config.yaml
hidden_size: 320
qk_norm: false
bias: "all"
tie_word_embeddings: false
parallel_block: true
init_std_up: 0.029
init_std_down: 0.00309
decay_shape: "linear"
Each number is 128 + 32 x the weight over its row's rms, rounded and kept within 0 to 255. Layers, rows and columns count from 0. Numbers have three digits each. The size before them is the row's rms in percent of the matrix's.

# down: layer 4 MLP down (transposed), 1280x320, rms 0.0489, rows 709-858, columns 40-79
# up: layer 4 MLP up, 1280x320, rms 0.102, rows 710-859, columns 40-79
down709 101:133116049121179101086093129164129153135218161143125131107182156144094149165141088143128098076101108120116129115174165122
up710 095:082158158113077100148167086148226162174144154127146098136144144165128089148141174105127202186098061098131140149106080085
down710 105:168133173119132143096090131147074141153123120135146095086091111093153146097127171154101108199134118099200105126173131130
up711 096:109116168156151131102136087084182106137146114144128128097205136142175101143096129134147133172103176096106164093171122110
down711 092:095155082088113181143082104128154126118123085121120138146159014132176130075120122126110135132089129143142145118113135104
up712 098:121154173147125099114124176135130137081149108166152150149098123037130124096116142129122076145118112050110169118161123179
down712 106:169092157136084135132110168102175136098123122164143108170128088174153122063096149122145224111125112116099161099151086099
up713 110:209165102066147121173100156091092127090176081162128096134140132126185103133037149101122122128147077118032097152151162169
down713 103:156114122113090120106111092112176145122129113177140184149164189145148091121171118146111182125133082164148118145111163178
up714 093:132097069135155174112071155085151116082132189142158105136129169141106144081139123076138121109097098149155126042112104170
down714 095:171176124168146140095146158150179118175122117112046093072097129117084143212145088083052142149147183100172123101122101135
up715 104:128107175095138131079141092140153099072151130139149108121128143155205149145128165085122108135126170121142198140141130135
down715 106:159073161175121169074148165070114198170149104147134144155092087230143095152123069121145070101153121126131199087131117108
up716 098:141121104110132129170166166117132075140098143152067067173102130151162195156167119148135113103160123179135109130112116149
down716 105:153082131115086155140103134136119188088157188091141117103174100104118087120091127138123091121178171136131087154150205102
up717 099:148159060101160073086095133114150103103148174137104105100100127142106141196107146159177133144135096076149116141104140145
down717 107:101153171175183171181094133112141148105156044111080199135179134173108143123130119170146135037147096138122073161124107135
up718 109:099122164150122161108112125114176134135103133148199156157202150134100128119143153089130180077148102186080045087178093080
down718 103:102137152110065150138157121204157177137041103163113096152137100175087151154071168092141112135165097089168148150160129145
up719 106:051126132092108138123122146098106106188187156121083140155202144114116054099057116118116147160086175135135099146160149130
down719 126:093128151160151079047144102070117124138167123133072165094177196110166164083063100128066165186074180137121147171119164192
up720 097:146107102135071101146126069143158114157132095065147150170198086127113122091104094071108123156114177141196133073100085141
down720 096:089074100078139126094108151133058187119137087136108089082099154149106113163087195184117118107159074116119136102157139076
up721 108:098110076140103089075144151118145093088139153160102140145146128143161112136135105153153116163150039100136117084084133175
down721 106:154141136141131170152100136127123137102077094157144174137134124138082069135117168181133162133094053091130114161115122106
up722 106:163120136142122117153095115138076141149107135148149108077088165153123058101097142122165170130184095142100098129100077099
down722 102:158098104137144164132140189114175124131161093108072138133082154120117131094103074155099122194126083117157116164099157108
up723 095:149096113094080126139209092157109150122088114084123121125084147098155099166089137179130139132143109089174132107141104129
down723 099:181117091135092153126126120131108085069153105141117112055103079137131127089153084108103105101152087126115149133155128128
up724 100:153148156131152122165124154091150161119119146148166184131252087118208104159150110119081113180132112137083134089129144082
down724 096:144049141164093108128152110101138108058118111134125106116126125054183126126116126120122103156205190139101091078102123100
up725 105:133112114175028135130141167128098157144118099121070151153124108148056117086151082102219174082123133114178137128229164140
down725 098:125123137146127136144034176171141118143155220122168166118140138185098128153101118147135091105095067165122110099099113131
up726 104:165170141081119128137045170156135037086126138170139181162137131121075148101062026161176121147215088134126189151113191118
down726 118:163109128091168179129110069100120071090103099153097173101192200124121117129107103114108164153115107121165170118109140108
up727 095:133135091093147094128103116140148148162127177098144146101166106060077136124074063141102089161117118104103114149128178119
down727 099:122112120160086088070098126091110102152147115146125149150096136161103123174214141112118171073100136131143119137105142126
up728 095:160131151112077106131115127128137108201175118128171105143153063107121143129117153150136171112117188099131131122187117133
down728 099:140111075081110082161154161093124151094059102153071092102124099105126108166162191110149118119139120114153111098117091142
up729 102:150151173142146140170143215128161100153126166120094159181127168116101075144119144141116124164124120112158112080095099137
down729 099:086148111148099133089157093147166149159131129116134113068150061097105133136134134137142119118119210144144140148082124203
up730 099:113139178100161148071119102140076091119130126115138198114081139170123127092123106233076091161120178132059130120098141094
down730 100:096083136100150120128120127105125110104124157088157131085100135121124159142059178138103074093179114121068084099118142160
up731 105:069121136087174081088105115119131149146079130098164131137101162124160064141120075109148151093121126149146140122111182129
down731 099:120102097140167096120102112096109137122117128119100135090152172141113129147070086115113146119092094172111148105183111085
up732 098:177118106108098112162142098160126117157150112159099120110129083151075113217091148053153136139129132164148136139119155118
down732 100:164138114143135141148101146117109130126109126151058145177139103116119138084153117201103151193140093092081138128113185141
up733 101:162125121145113130159084198068189148158170142057128187124103174169147122072131094189193177156147133129166132146080108124
down733 100:186105130091123102116133124158118098170130073125115106108143107166118107135157119077109116180162079177152160123172102112
up734 094:097174090114168136143078085087196107138144090117091111121132076143130172124151118178114168094172213154143090077133080113
down734 096:152084113153064145149118146204077080149077141166094111115120157141099065151177147108095110163130102123133135159149147157
up735 101:116099127115157122091075146133126099091139110099168064197209085185140162125126133193120217144180119098141120182075135133
down735 101:118164144204121128189129068113120105072131151172083154118132120095150154139111120126074125175121139098162111144164127152
up736 080:112127104091126106125072146083158173174163127094122092154120103135164102129136088178140168134102082207114137167099078078
down736 085:157181142157122137144188123129120118132110089165116122079138197160115105139098160112104055115093163101106133075113077156
up737 087:159128088119151062097136148116170140085099139126159122141096099105097174201102103077122135153086115089141124122111143084
down737 096:155181171139149103176094113112151108172131163182150120044149099119106115174136071179170110100114102132149138122157133125
up738 093:121124120192104145162052166050103157099131151154186118128143098133109124151147120093138115077082134209094156145176167029
down738 097:051117046087159170108165103149153106185092175106141151068106107152072098097078137123128117083127102137186120117097124173
up739 098:127083150085140129166108103122144189118108185116141130163153192108183120133103146154117106159112160129131089148116128133
down739 093:077162140170090081110161142170124110138152124137148075121120097135112125134157201124119135109103179167113156142146152101
up740 108:101124127115110135110124110068194133116145132181171124074153156104162115114139116128162194118113165126014129132156129133
down740 095:186063174074083121170181104132121112067107126152155086148095178085050083144113099163140142097147135068024170153217142150
up741 107:101114098077181098223072051111154052118140142114112189170131141117121141144126106158158093158152130114127145153053113111
down741 103:180189119073044208075151112092038085129144108145098116112138117136109145099088124091153147136107138068137122070150115163
up742 089:096093165152128103161158094089179116149128109142076174138170084110126087085139142132144164144168140120134111193129252133
down742 099:235103090072139141153147111100090154132132137075115133112175160142129115129124124103136101122152132161109129090198119134
up743 100:163131084106151115124149190130120147209066167153153096154163095160078116145163105109141111089122122119151067122079074059
down743 100:100109052134175085159084163092192189163202116142057163101161141128092070089164172136111149104125161159122104142202137131
up744 103:143126108113126024157167153066124145142087131075152122090163136067124103076129131067100112078158060188095114147129175114
down744 107:094057133099200161054110181083094121142147089162147090165062105072128108136156078082067141140089126132137125131158186072
up745 105:142122142145093152128145120137098135161122134139121080101114124091135110131108132180125137134168154076152130117138101171
down745 108:074177059149135044132117188112132111127127100147091114118132134097170075116114140216170146115137174123091092145095152118
up746 107:132151128124115118079115062157123134184127170136131119110131057084091159128131123157116111049226121097144118150189164104
down746 100:099098051102158139082134078152156090108082103081096148133167162165152106139131125144103149125129072176000173159107159126
up747 107:172107135170161180131132117145162145123096114127112122102087096146109108134124133087184128148135106152143123094121138124
down747 100:085165153088124145143120180110157115115086154099091123147144113159086136099195068224121095123054165082119144140106095109
up748 091:114114148088125087138126125131123107144104118113125205060188155129089122186093182138126107111151139121149102156163139160
down748 096:102223140131121156149125132110098112099174169130160086128098089089134179106134118112110175198124117125154174089061154103
up749 102:086073161117088164141161113132106079127122125096117154130145100147077102117155108138135114170152136033090139169080129167
down749 110:122084178054089109139096089137169173139114105106078135103038147173095149169097102083143175125157070136131150141094136147
up750 095:152099125147151147150073178171145129147097060135094160156116132125120121146101140122153091147152164140157116159158089126
down750 098:144149098115124121131135139142091166146103197094174123094112100172138131133164123141071106106146128105158141065167134083
up751 100:100134118126154102065157140155173137084155128145109175094147132111103120151117110072117138103043164098105146109107107210
down751 090:141078142113130143146110143159101165143129116107081141096192096131068065123120129104123070109087104144137117137104129105
up752 099:112161166145101115206068102159160124157123127136140134135125177079147078124154145126141130102066097125161160137133121133
down752 104:126120132092164100108109118085175105124153152140163114104102119074113144172200122116089105178178162143120140149154116151
up753 104:102083171115110139093118103140080179184134122060139167101154136203064077143143152165116109105127154139093129108119161153
down753 104:162131140168147118096144106086128120107093119130158047154182153066140131161089127141144071161099142168139120169121151143
up754 099:081102153118085091126157129055163096184135173137119109114114132135102130177132083109094182140105110212124139111128087134
down754 109:186109075107105145111131174152136085126135145128093129077097124104117131155115104123092110172125155134120084191125162051
up755 097:121141108083135126135039155119169109107140139126087165119124062158157119123047107200143131088106109083178137183106132090
down755 089:124101114143084116107131128123117112112112137119125132107167159140064161115111170114136153133106164097179154085145126155
up756 103:096146135121121098112165103093111153123149124162125120073102154103129133174101116081109101166117144164135098157106112116
down756 098:112222106130129149158070107138122109159078130139094177109100145126166174117150147165159113147171088082118136121078122112
up757 096:119109073106078122152085134123088173185143171157094132121137136127137121150153138087151132079052147142133108069157159101
down757 092:091126144116086115165141122116138125129135109096147150081176129151103153148116150128164155090119110170133093116173157118
up758 097:084116113120161135163087089085173094118212102130109170177126152121130119044122148140128098066121134128144163146109156079
down758 096:115055101173092191136070144134194150094149196116087140114104093075112096110153182147130094119176152117154117131130048110
up759 104:125108108172146087153152109127087101168141148147118127146133112055158147131135128144083082110089137108154144151109067151
down759 103:138117142102140121107088120098165151063088098102168110154132107129177102103133127102118117079190119161130127129073082182
up760 096:079082131069106061123110117111171103042090173170082101134158181097131149157160045161103076122121135096145133112147138130
down760 096:074166138126100116081129112156099119090143141099084130114095104134113077121133118109114113176160155134166159168157163158
up761 097:163193102192113137074096124171088095143082149139102102098204040142145098127147099183144141166139196131156141141144192134
down761 103:115101082154129131153136101123160112124174119143126068158056108133109134121163107142138133185119093075096105148115145128
up762 096:145053101118098115160145117200118111075155167094142082147119104146110074113118108060132108144101101183089086135072157151
down762 095:098130136180174150152067106138124148088126112179136137095146121104062133092132116093129122098122076136089152117075060145
up763 099:139141131137149115150164147122175147087057076145128129148123138143187133151123094066138086177112114062082154096110165114
down763 114:079099110123100145125127092163121101189143169111120150086118107132113077094113153186069163148124088122143112134120195178
up764 106:117033092146111125108171109159068087104120176164074144116133080104187134148097118152160161135181123100131136132157148128
down764 097:104143128171109107136093134070173164149162077080122195120098121119148118137136103116155131090180204145156158104214162129
up765 091:128158140120071174164168080128116094144122144127147094147139145083124129129105163145128185161093121129111079140152099084
down765 091:139157123083138091083116177120128153128119124093082107134110154129095142139035112086171111149142095133190145119197055138
up766 097:142148095076154111228124114087150105134157118159133125122135110132095133087122038196072182167115106129124032116086129093
down766 104:159113102183072122117096101153116142136167109095090101096119161176101130139133148126096145148102159114154162128165058146
up767 095:139122105132147115112134117173154153123097108155114163147134151162141160144192107167142136148175161129125117109146196146
down767 097:165150101113120168166179108107086125114110134132104073147141112076117088104009141089129135092066136136146145133102104142
up768 104:114114160118149107097078131144105095110103144162116172188136126114127102129155050139110100174120142122145103163145117128
down768 095:120077141181142116087115109091129124157104108179153166096072084101125135135126112153135158064099206144085165142126139129
up769 095:118132145165082146095115079133110119152118116096095097123086129128100146088091100155097126146106132088110054136171080128
down769 097:186087169061068133153140160085063197095155144145174132206203083158117155144127081139106099111129171168145177090177101145
up770 101:157152115169152140123001146137127146154094056109124143159083103124080197124093129129108173159091139140109080166165121064
down770 101:089131111154191116098099153154095217137075078064150120137165150189146157126146157173076155169145111141088057126108123122
up771 096:080190147104076125144109164091155070161087105081085116160111169116133152110102130184148101146146136146068090139081131127
down771 093:149150099118094091120146127103156144093106058160114073117148169094155150101140125091120152188081135071093118128078131155
up772 087:136140114103073109136097127103105101085138146111086154091135118144155097111114103237122128130102146105062090167105159145
down772 108:174139160178188117138155135112171110146094134111180134119086127119104194125138109127122091125149078150160121066081121152
up773 107:145088159193114128085148151148128138130113127068149090099115140146111125092091086122148193086139121167107144147132136100
down773 104:160153055160145124150121113124078142140160157165149097110161144146129142129143117113193130170168064173108187097124090063
up774 099:129097134134149104075134142075094127132157133096117079170127137153117132126100116167156109082155157112047084142183133115
down774 094:162128125121102173126148187072143168106136130112128118144082150176089115100077112119101074114143165108140169077152151077
up775 094:155107175099111128106087176133125077163157124084141112121129072149155125179142164127093105162118165126095102171148093113
down775 102:106114172117112091115184079168114102148121110147058133086127154151110084056126094217121058093100078094142090132131078135
up776 100:115124113090076149113156113200086133150154195150067103115103129164104156174133099119166130078124195104193127098115101114
down776 102:146096151157132119123129143055182170184090131142083134173174167047156144053135182176117119152108137127161127152089129160
up777 098:118155141168155105128117129156136064153085105084058176123115155112136132135168131168157154074148113116155114102118129175
down777 096:120100133125160107094162060065130130071094122096120111152138179181126120110157149104117121112149150089119167163111156113
up778 099:162185183129096118182148211148176104101140153051153114126102122111125119127163095122130138111100135090116117126128126152
down778 109:201138105133151093097181126116096169091163087147087138078093116146135119136168170092180176119108158180119110140129084130
up779 093:167140125145078152127062142118070128168099120115183125021117132134150151175135162179137069109147108160149105164113087171
down779 096:115129117135121093093112130094058005160144109118136152166122093164126148122167142095124103059154146128148116157123150119
up780 101:165151165159148150184100078158149146150149178161117134100136135174120142113145103129072100141110088134126147162081185144
down780 096:106113070152097122144118125135163108118125065112101125133130141137113076110054169086155171133106116103143070076136130168
up781 098:130116147119113147179122171112133106182110119114071115156101131076103145177155116121094140088186156150161104121120184171
down781 095:156062114053149177090162155154147118063166123144150149088147113204137193137115200158194112132126140125104163139093165086
up782 101:065133153140118118197167201136203099114103133129130154068131093095132125158151101045114088127072167123109154122126166160
down782 101:102067155094129122089150240101113104191099155173097066124115117076180103121144136136159119127059135133155138136111029137
up783 102:142139101159101112133137130106146141160089126133124149122135152098160119102137118141127124116153120122177097111119109121
down783 096:080110124143150098177058137124138161131149145154097107110102113093137107094153105157144160141148142144081184129139178081
up784 104:105154140097120109147189119156131148146137152104136124124085133149105115117181095170152083096092122182155070107151131081
down784 101:117139098168151132137092151168137085130127074118133173172134142087140148107093091147094085175093147161102101124106144104
up785 093:115127124189058159107156159114145138161179172105112128107123094105101136146104138155150094207127157097132059104155185141
down785 099:183145145112094153165131085103123088075099172180117119169124162196115155153100133093125095139131128108166141122085140159
up786 097:127072098108115142094102158118158153095109083150131130103136134086126081175115192067172173134093114091149137123113100180
down786 094:131111119148145112155142178109105127147116165103062095149114089174150159165125122141094161153132133103064124171106095090
up787 093:153141108134087127105067166188093141102106143103109132058132179084125129118170130186103115177124147100139154118109135186
down787 098:112111171187123142145151116061150105167147103140107103241129079157110158120110087165176173157115113175092098155111113118
up788 105:103161102161165100136075122191110130188125215128149117176111099153163123136155162118171136091147125172165070087104077143
down788 111:149141132132112115157112106075154129106097175126172131119177197057094117127121138136095077160159140060161108103187107162
up789 108:102167143129040129186155150124103076110103088120055154132181201159143156096147153120146192094113118127090126174110113136
down789 108:189085128071150179108093102123131115117110138151139143167151121092164142086146097111116172079043140120103143114096096144
up790 093:107110142122097114126110111159104049124149065112197115172117132109087158165129159150102064156124173088077110154082109128
down790 096:138096164143119110105164108087120180201102081088095140125159070189106098075079158117150163093145150169166119156148062129
up791 100:096099158088177139180144167101094116134121120049136138141135125166138115109117107127136158122184138145109129090120144134
down791 105:155152106132093083128074158106160123118134130138155119111167147117104118189134164164120148127133080117173116110091153164
up792 100:150161139107065138122139176106126070177101103167174245118163173119134153156108130139204132167126058093151149133145114091
down792 099:093139117154101140125166148109076085160141062130180121137169124135058112166125103124132109101103091157121098135109176194
up793 105:089149123148099113154101097088095176085118165046099169179091087080078193141169099162067076078146140080167118160130122060
down793 104:159146158180130174142135133128162057134160113132133147109126139176151190128141103120171044089100107156162081088151109078
up794 093:122177080198062094143143108109180120170182136174119145089167096153134141163117162116189092128143140136110092092109111175
down794 098:124158102148168156113101132092129156107115080124102145153117148063159096083172177074127167060158093115130152200078119147
up795 105:153190118101129097123086124161122068215132152100138116116121091153163112115074122220101153122097186109117137147115171174
down795 103:124089176146102157171152129156093100123138128052141155159118100160103121136110137084126110130104107132139078095108139142
up796 095:141118120150131106144111133165149173149171122108079195146138088164103211143116103166119149122106084145112117140090162083
down796 103:113161178153042140168222157128078123185133106186103131109127164108171091123095176138172159139147148139166100113133096098
up797 105:134124113154117163161107179100118094077134166151114143130116114148129146163114121142169080127156166102192124160135131132
down797 096:143070135115086118175105127111136145135161140125067173132092195106142106102152114166113128057151157155117119093130131140
up798 108:125085131134167088102155136080122137057109123143168135122161138076176127179138125149224102165133151150062096208168106136
down798 101:181163095099080124140142181122154102138128112121195110188164163140167103149085165053159079115124146083052168107181129113
up799 108:119085097160140053049145125088150144095128117150121137173124152188135118144142119118094117133091183126166078158185111158
down799 103:139151103110133143124118108157140085110103083121103162128154145141123151097092208126160180091104175109125078135088131170
up800 123:185127132154156128120055165107124164096123121118115145120173158189121125132129177140210134139162132120140111146197121109
down800 075:145123088146123151109135154043132147106041111129132104126130135244129130110146117102158124132100125093125106133119091170
up801 098:114140137125123126071133139150140113122125104095138155132088161135152135130072086095127062188124088127070143162076123095
down801 107:161112091131133096152149114102110184101104133128120103037134144146144111140119121176132113091065157128130139127181122140
up802 102:117104185146067100085128113153129193095105140136156150157087193122103120129112066173074109166134141054120171119136143122
down802 091:034112201106123104146080196138142068093128136127131163156137146116128136114116132121072096105097135098134162140121047130
up803 093:141148135094052134122127100182142153080236133142157111201109109107119107091122115094123130091090124132155117085205193119
down803 102:104165098152132155147087071087129157147139100077083170170118115057095099158116120131099163099126103152106162129114111139
up804 109:097107101100088125137113169071209176080213135090099095090152169142136092108087086108176186138138163178166129156202100170
down804 106:093131138096146158142189078090165116072141117119155131046140091104148114142109114118125098139093076073126097120161122127
up805 103:145162149111089150172141091167093138142099135156133130127144081042089075117109078175112151145108107137096156101156146102
down805 103:121188089201130143081154081069127061146135094118142164142184159067114102104091132087135146176129145150094162075114143103
up806 099:057146090116133114161106143065111124135122129106099103142106114132057185140128106106133139119073076103093120134144128180
down806 098:149169082127129158181128114152099131150096092127126143082149137104157112142187154168114186104102143117123119094155117164
up807 102:165134140105163157205103169069163112136076146152148143205125159104138132108123118155096151149102119136056146168139120092
down807 105:106143169093120170116181080102165089129100096143117128164102074115116166173091095139101087150122195135098148087149152107
up808 107:125090120089027082127115105154135120118156162109149170134175177104133105146122094123105167130119171140141078067071149173
down808 104:148122169116151082141159131083216054169094157092087130139088108081158125100140144128091116057107118089114138145116087130
up809 103:106103126132115103143152187151068136203206149152141111090122177085180162171114158056131087133177085110130159162118116115
down809 092:137141145126116197107105105151164097072106117080146120118168109199108097145125142152178104123160163135153083136165136142
up810 092:198153182165154150125157052109130117107135142100059097147144147129147107131081154134167127128125088068107132140133142121
down810 096:126090102162118122142158155072102152154114193082204157168057116101113084106105159101126148184082128098168131134109128140
up811 107:156096101133096109157088088142121089086145161162102120130181145136127143124143101183142128149119118153101099103124096098
down811 095:130154119083099103185170187171135112136147078105078091073116103148050098143080103135174141123088153179117116097068137130
up812 097:146107149123118081110075168089135153122121097066155095100195147189132116150108157073189147123145065155157136145174103119
down812 098:156125180128174130077121177120177068099135030147105108151129121138110163066169171166094157158146128125147149159113114155
up813 096:129074087151152157117158135098128143117133170130157117163212068103075153069116127107130133100139155110148121090131163098
down813 094:137171149101161166187095065107188116110092110132188142150116138176089076102112148145111108094053122102150116124115119099
up814 086:114057185085071148134143131157132091129138119126146177113097138190144102160160196120117125122126099096081137113143141122
down814 096:148152115149125098114131052146098131121107158136129147159137150063104124095070080116143135114133125120146100148092090104
up815 112:131117116077116087089135118104137141074124155097105095149124151111167085155074139094116126086171141116072077133099129081
down815 100:107082121134158128085111142122114075125112093145161149153126105161093079093125139125137170150122109188138126155096054128
up816 097:141078119178156144163104052117092080144103140123120098143147087164110163154058188139124134123165159108112181136110152094
down816 102:129086143172086106066107183132087162137097084171122129188119135081177188145147095152111168176097077170117066083153170112
up817 081:109158114105147129164104134100116117126127134068191117106149091113098107097104163140151087170127120182149141106087124100
down817 088:132091115165108132101179161136127142082108105145081145111119136113150108115198171142079110149075157109126118091122119151
up818 104:090102106153168103101151179151147122188090110163060119145116102113126158119115047104092170168124140129138070143115144082
down818 095:151135119104162133085126163150118084179154076178153130109166083122162100052089122138139126130137170200098154157167185126
up819 094:094116128128132174078123120090157118141080169131142128112125126139170140160130091121121143102147128163140165083128144164
down819 091:158161151144103181134110104107145099091153130135111120096109139175179090158145125101156097102130092107118111117114077109
up820 099:163048137134147124157151127103158084160133129133141124082157148143115064145151139155189132136171103104078133117144116160
down820 089:102128162095158110092008125111156119139113081121160120146161150131104132225116095151160126113187162148204139105180110190
up821 099:137101087145199133114116165176110139136085124146181129122092114119131148074102119122168138141144167072104111089163156112
down821 099:169098104151132136108083125164108113075069124152154102172131128087119137177154084088122152173099165079123165124085162077
up822 103:141097126072116136117113138116208151169193156098144160191106165140099167069123159122209089151215047135122124111162128118
down822 114:080187154154172084133110124180115160138123178140140131122118117136127135097103121080121054139152117146129101180122114102
up823 109:095147147158104120185134118114134134115132106092153096050139055076077079172131107097103067147139151156117187130202110135
down823 102:123158188116168133126109132178086161136110170155124095134161112088094180138159134127169116094113094083158146111136153154
up824 101:143154214153070141139127147174147118132189149175185177098131108139141117152079098149130152137154092158124114148085110095
down824 103:100114100133097111146201154072118117162114150158066123136142109160127090175118094092138173120079118121087129099146102126
up825 095:145140096141094073134111164049105111077148130114072150179121113113083057152143121114178144054181162148126133193174103125
down825 092:096148156133139108091178092143136122186108138160159106134157115131093169139182107144081083181083124097136142132113159100
up826 099:113153101180104116082110175117086114117105148095100131147055135182122128097109159108166152105152086101055078128111118116
down826 097:160102076098122069125104149150115122190154122129080115154086193089136131202106082101095187136130140172119153098168129115
up827 102:117117168179100085156124132116138127123120170122150090150125133115185176107152117141114141093132113111071167090099130108
down827 108:142156173179165143125119108139085139101127189118149117112097078077151157113158186142134148094146143102096087134110102100
up828 106:126109117114179117170175067098134127151174107172130134118084113100112158184128130069156172105097057108110109107153102155
down828 098:128133137107126142147166125111152104063120083113107113173126121197191112141158101103156132175125105139125149085143135150
up829 097:111105096097128083100139114172113147109096105121156149112096125129117118115104164127137173129087114115145090170085100198
down829 100:100131072100117086118080075138088218135209168091099104162122137174102066086153157142104149103182099158129100198082226099
up830 098:088169127116129147150160133101120148107115162117146171088186134141099100135130086216128134219126099161093150140090064120
down830 099:091094153116104106139174132113147122151176152121057065096146122185111143163121105065104148120120149140183084142141186170
up831 102:142135152185093110171116106125127095139130164152127159098127086071096086210156107141098112133137085152169095152079183123
down831 093:146098105096085162106150177202184129169116144115157101122103184137169086131095161133135169141151148188111123153112144172
up832 103:066152169178120010162114181059151138059114109047135107102145125156161133110118118124206115109094103177168155159121126165
down832 104:159154107106113137120076146118157087135166127120155152154113132175124127144179123107102130146176108061130132118071152195
up833 102:108176088113142140179057137170188095132130140060169105090127110112141138114141153196126205130111163162101137111097227186
down833 092:100138150103176155119162162109160137142156209199136134145104139148123119156078036079135135079171077108089159147147111148
up834 107:157090156119063126147163166089131172095130098113109108111164150030118114078137092162105122105148084124099122103154075155
down834 103:135135056139130138113114128154137094172089149187129096105104112186105134126082189122069136069122133135097127137077139119
up835 098:153100074177135159129116130119078146131080132032151142162211084112103125140130110115099138084155156158114083139137151143
down835 097:131134192124162125150095167138193132063118095138159122160080128174141156100139146151132121119171109135156123124139132122
up836 099:144098109138142063158060176085079106169152124000096190044087155115146083149129173121109116148121102115108133100110109143
down836 098:083111126113110140104058144133161173066121158118113171078087151140053115083233169112128132160133115130122125147110091102
up837 096:099115176074160184134100151137182100123133173133145136061099031168070100187079167147173100109090121139140123104119146095
down837 098:126149134177121084096131168165094077135112104103106073161152183101111080111165107143133090215156105130118138083109126103
up838 095:139128176183128123115093186117120102110126136095156146093077125180094190132065085133181110113183153174173126117158126184
down838 100:108183110133154159141134078172060158168131182150135142068171148127161105153105128162123147157152106141119167122137131100
up839 100:129129123136137097123152077135123100169103137090118110092171143157124131080084109179072161089113101117073113112114199132
down839 104:145068158114100125140100082108121134148113094147108099167104140162155156194136130154177100042119182154182143165119050119
up840 104:114108129177159107116117141150129127146198184101155135108133126125163111173176046080127083133102152128104162143134136134
down840 107:109130194134151173150131117137144124145093086149141126063082123085132060161074121105134108168123126158168134130134107117
up841 104:133098174171077151136086109136100202069137090156067201105096127129130045169113117140114121150129110105106129147119146146
down841 104:157184145128101160092098100112127126112092084153146112065092124158158104112170151160120117171142094138134179114074169094
up842 096:159109161143106134178112106134105076195070159146128106137126094069151107116164072174166106181138118149094157050130103127
down842 100:133101127083165131084171155113111116149122137135177083155140125113136061195122080085150049106086124103204126156083112168
up843 088:061147215116109156152155132077105075103148085161147154111163103116170116064083153122133114163122113170046171107145109206
down843 096:145113193163129090073079110144116148113173163141102145152109148181165154107138106147125162054108144101057151155136177097
up844 098:105152112124129143113138123145089128092169129077126071103168138172118143181099124085110114117084147131151150108126099159
down844 092:107139095154100162180102160149101156176107135124108156071095094074115159167127167088109139122137099197052156172185105096
up845 096:154116087107164155184146157117120097139132113085135101092173118066182123170087075132166076109126125097138085076154130136
down845 095:116140100103108085118117126112067182117126186158077094151184104138129116143136094092113136098198151087119126168102107127
up846 097:065164148099162088110094147078156117169097101091099111131108103113077150145115142128174087132078057185191121147169148147
down846 095:157095178194136149117122092140081106082131105180123198067148125121172067124177154137155123175125123145141146151143138127
up847 090:160160155100117120132147096176161101179187099094074144178125087125111144219088141099145155150137114160113151112128150149
down847 097:145142155135115127101171121107125157111080160134088127060175087122118161101119109130141102159151106149056140139104081142
up848 099:156136083112173107120137154102129151091156177136134144194128093123133221087103152172116109191123081123111140177166076111
down848 098:158163128143187102153166088176116140113079155166133070096177155151098097160141163123096195123187134125099123087154128116
up849 103:125140106072092110121161184113117147094154173110116163107151060126127147123119101154111150184140153153135135100187160050
down849 103:094140150151122079118084139180151111117129112140154109112134134166153125131121188167139127143147024141134147104128113174
up850 095:141054125168142126109158130140130171104117137091075151114154127155130210141095102117174160185163105172122129133164126162
down850 098:137146121049166105116157160085118136174101129119092136129140086148167104158187126149111105088129059099154150108073074113
up851 100:132091144166112123150158172118183101132147137102200143128136163157102099112135071159106090082132160112097120154160120178
down851 099:123108150129128136087151131108118151136149116119084145126061135138188128103138126081109138130192171113102125081064100059
up852 106:150135130144100133082107142164150139074087129154154171132087097116198160124115092099166081105142110150177171135091159097
down852 110:151164134175082150168117112177140149121080164143129094124095146073172057079128146192169097143186190142107147114175139171
up853 099:134121180217112132151108085105117085120205115149160066197162139147104107138166189110156106106132156108148181115102133145
down853 104:123096126158091166149113086102064099138100131123208168139122109174084135081112187111149081122091113184068149148102175176
up854 094:149109129110097089209108116114096151102127148159137136112190092127104069117093093090167150152149120155155094075110088119
down854 101:127079153136137079114122123101124098138126138115134154122127140168154108157125154168111100145125078184099098101150105156
up855 105:181125225121131172152099124144112114105074097126170141198168130105115084083089133168130114098125157181113190124108149146
down855 097:091061123090101161100160115131174048126132104094083144131113132179063148167168080121196160131119104120127198133109131144
up856 105:071138128097190118091168165074105074139114123070129164111176158093098128173089137105190153099169140122117151137103146081
down856 101:154092172101110090135065165172121073183169171110104099137165151116114085129120090147144080092119170158163190200149165127
up857 111:088166126142113091121120074090148107116110121134118133176099067161163233087187115185089136091109127106100116117156100134
down857 122:096100181129113048079138138079149143119087092168106129130113131224146174036126147131075124175082065126123128077121132191
up858 113:025139164192142142098111146068066137173143183151132150110147095085131142111173117181145108125164119133121089187130103102
down858 111:192126126064141087151109102098111141087130136108116113113115121091158121157091127108114144120152147113157084139184131072
up859 101:068135124095127160161134030122110095170080157134080130170111125146151139080171084188113148149208177085147127110118090109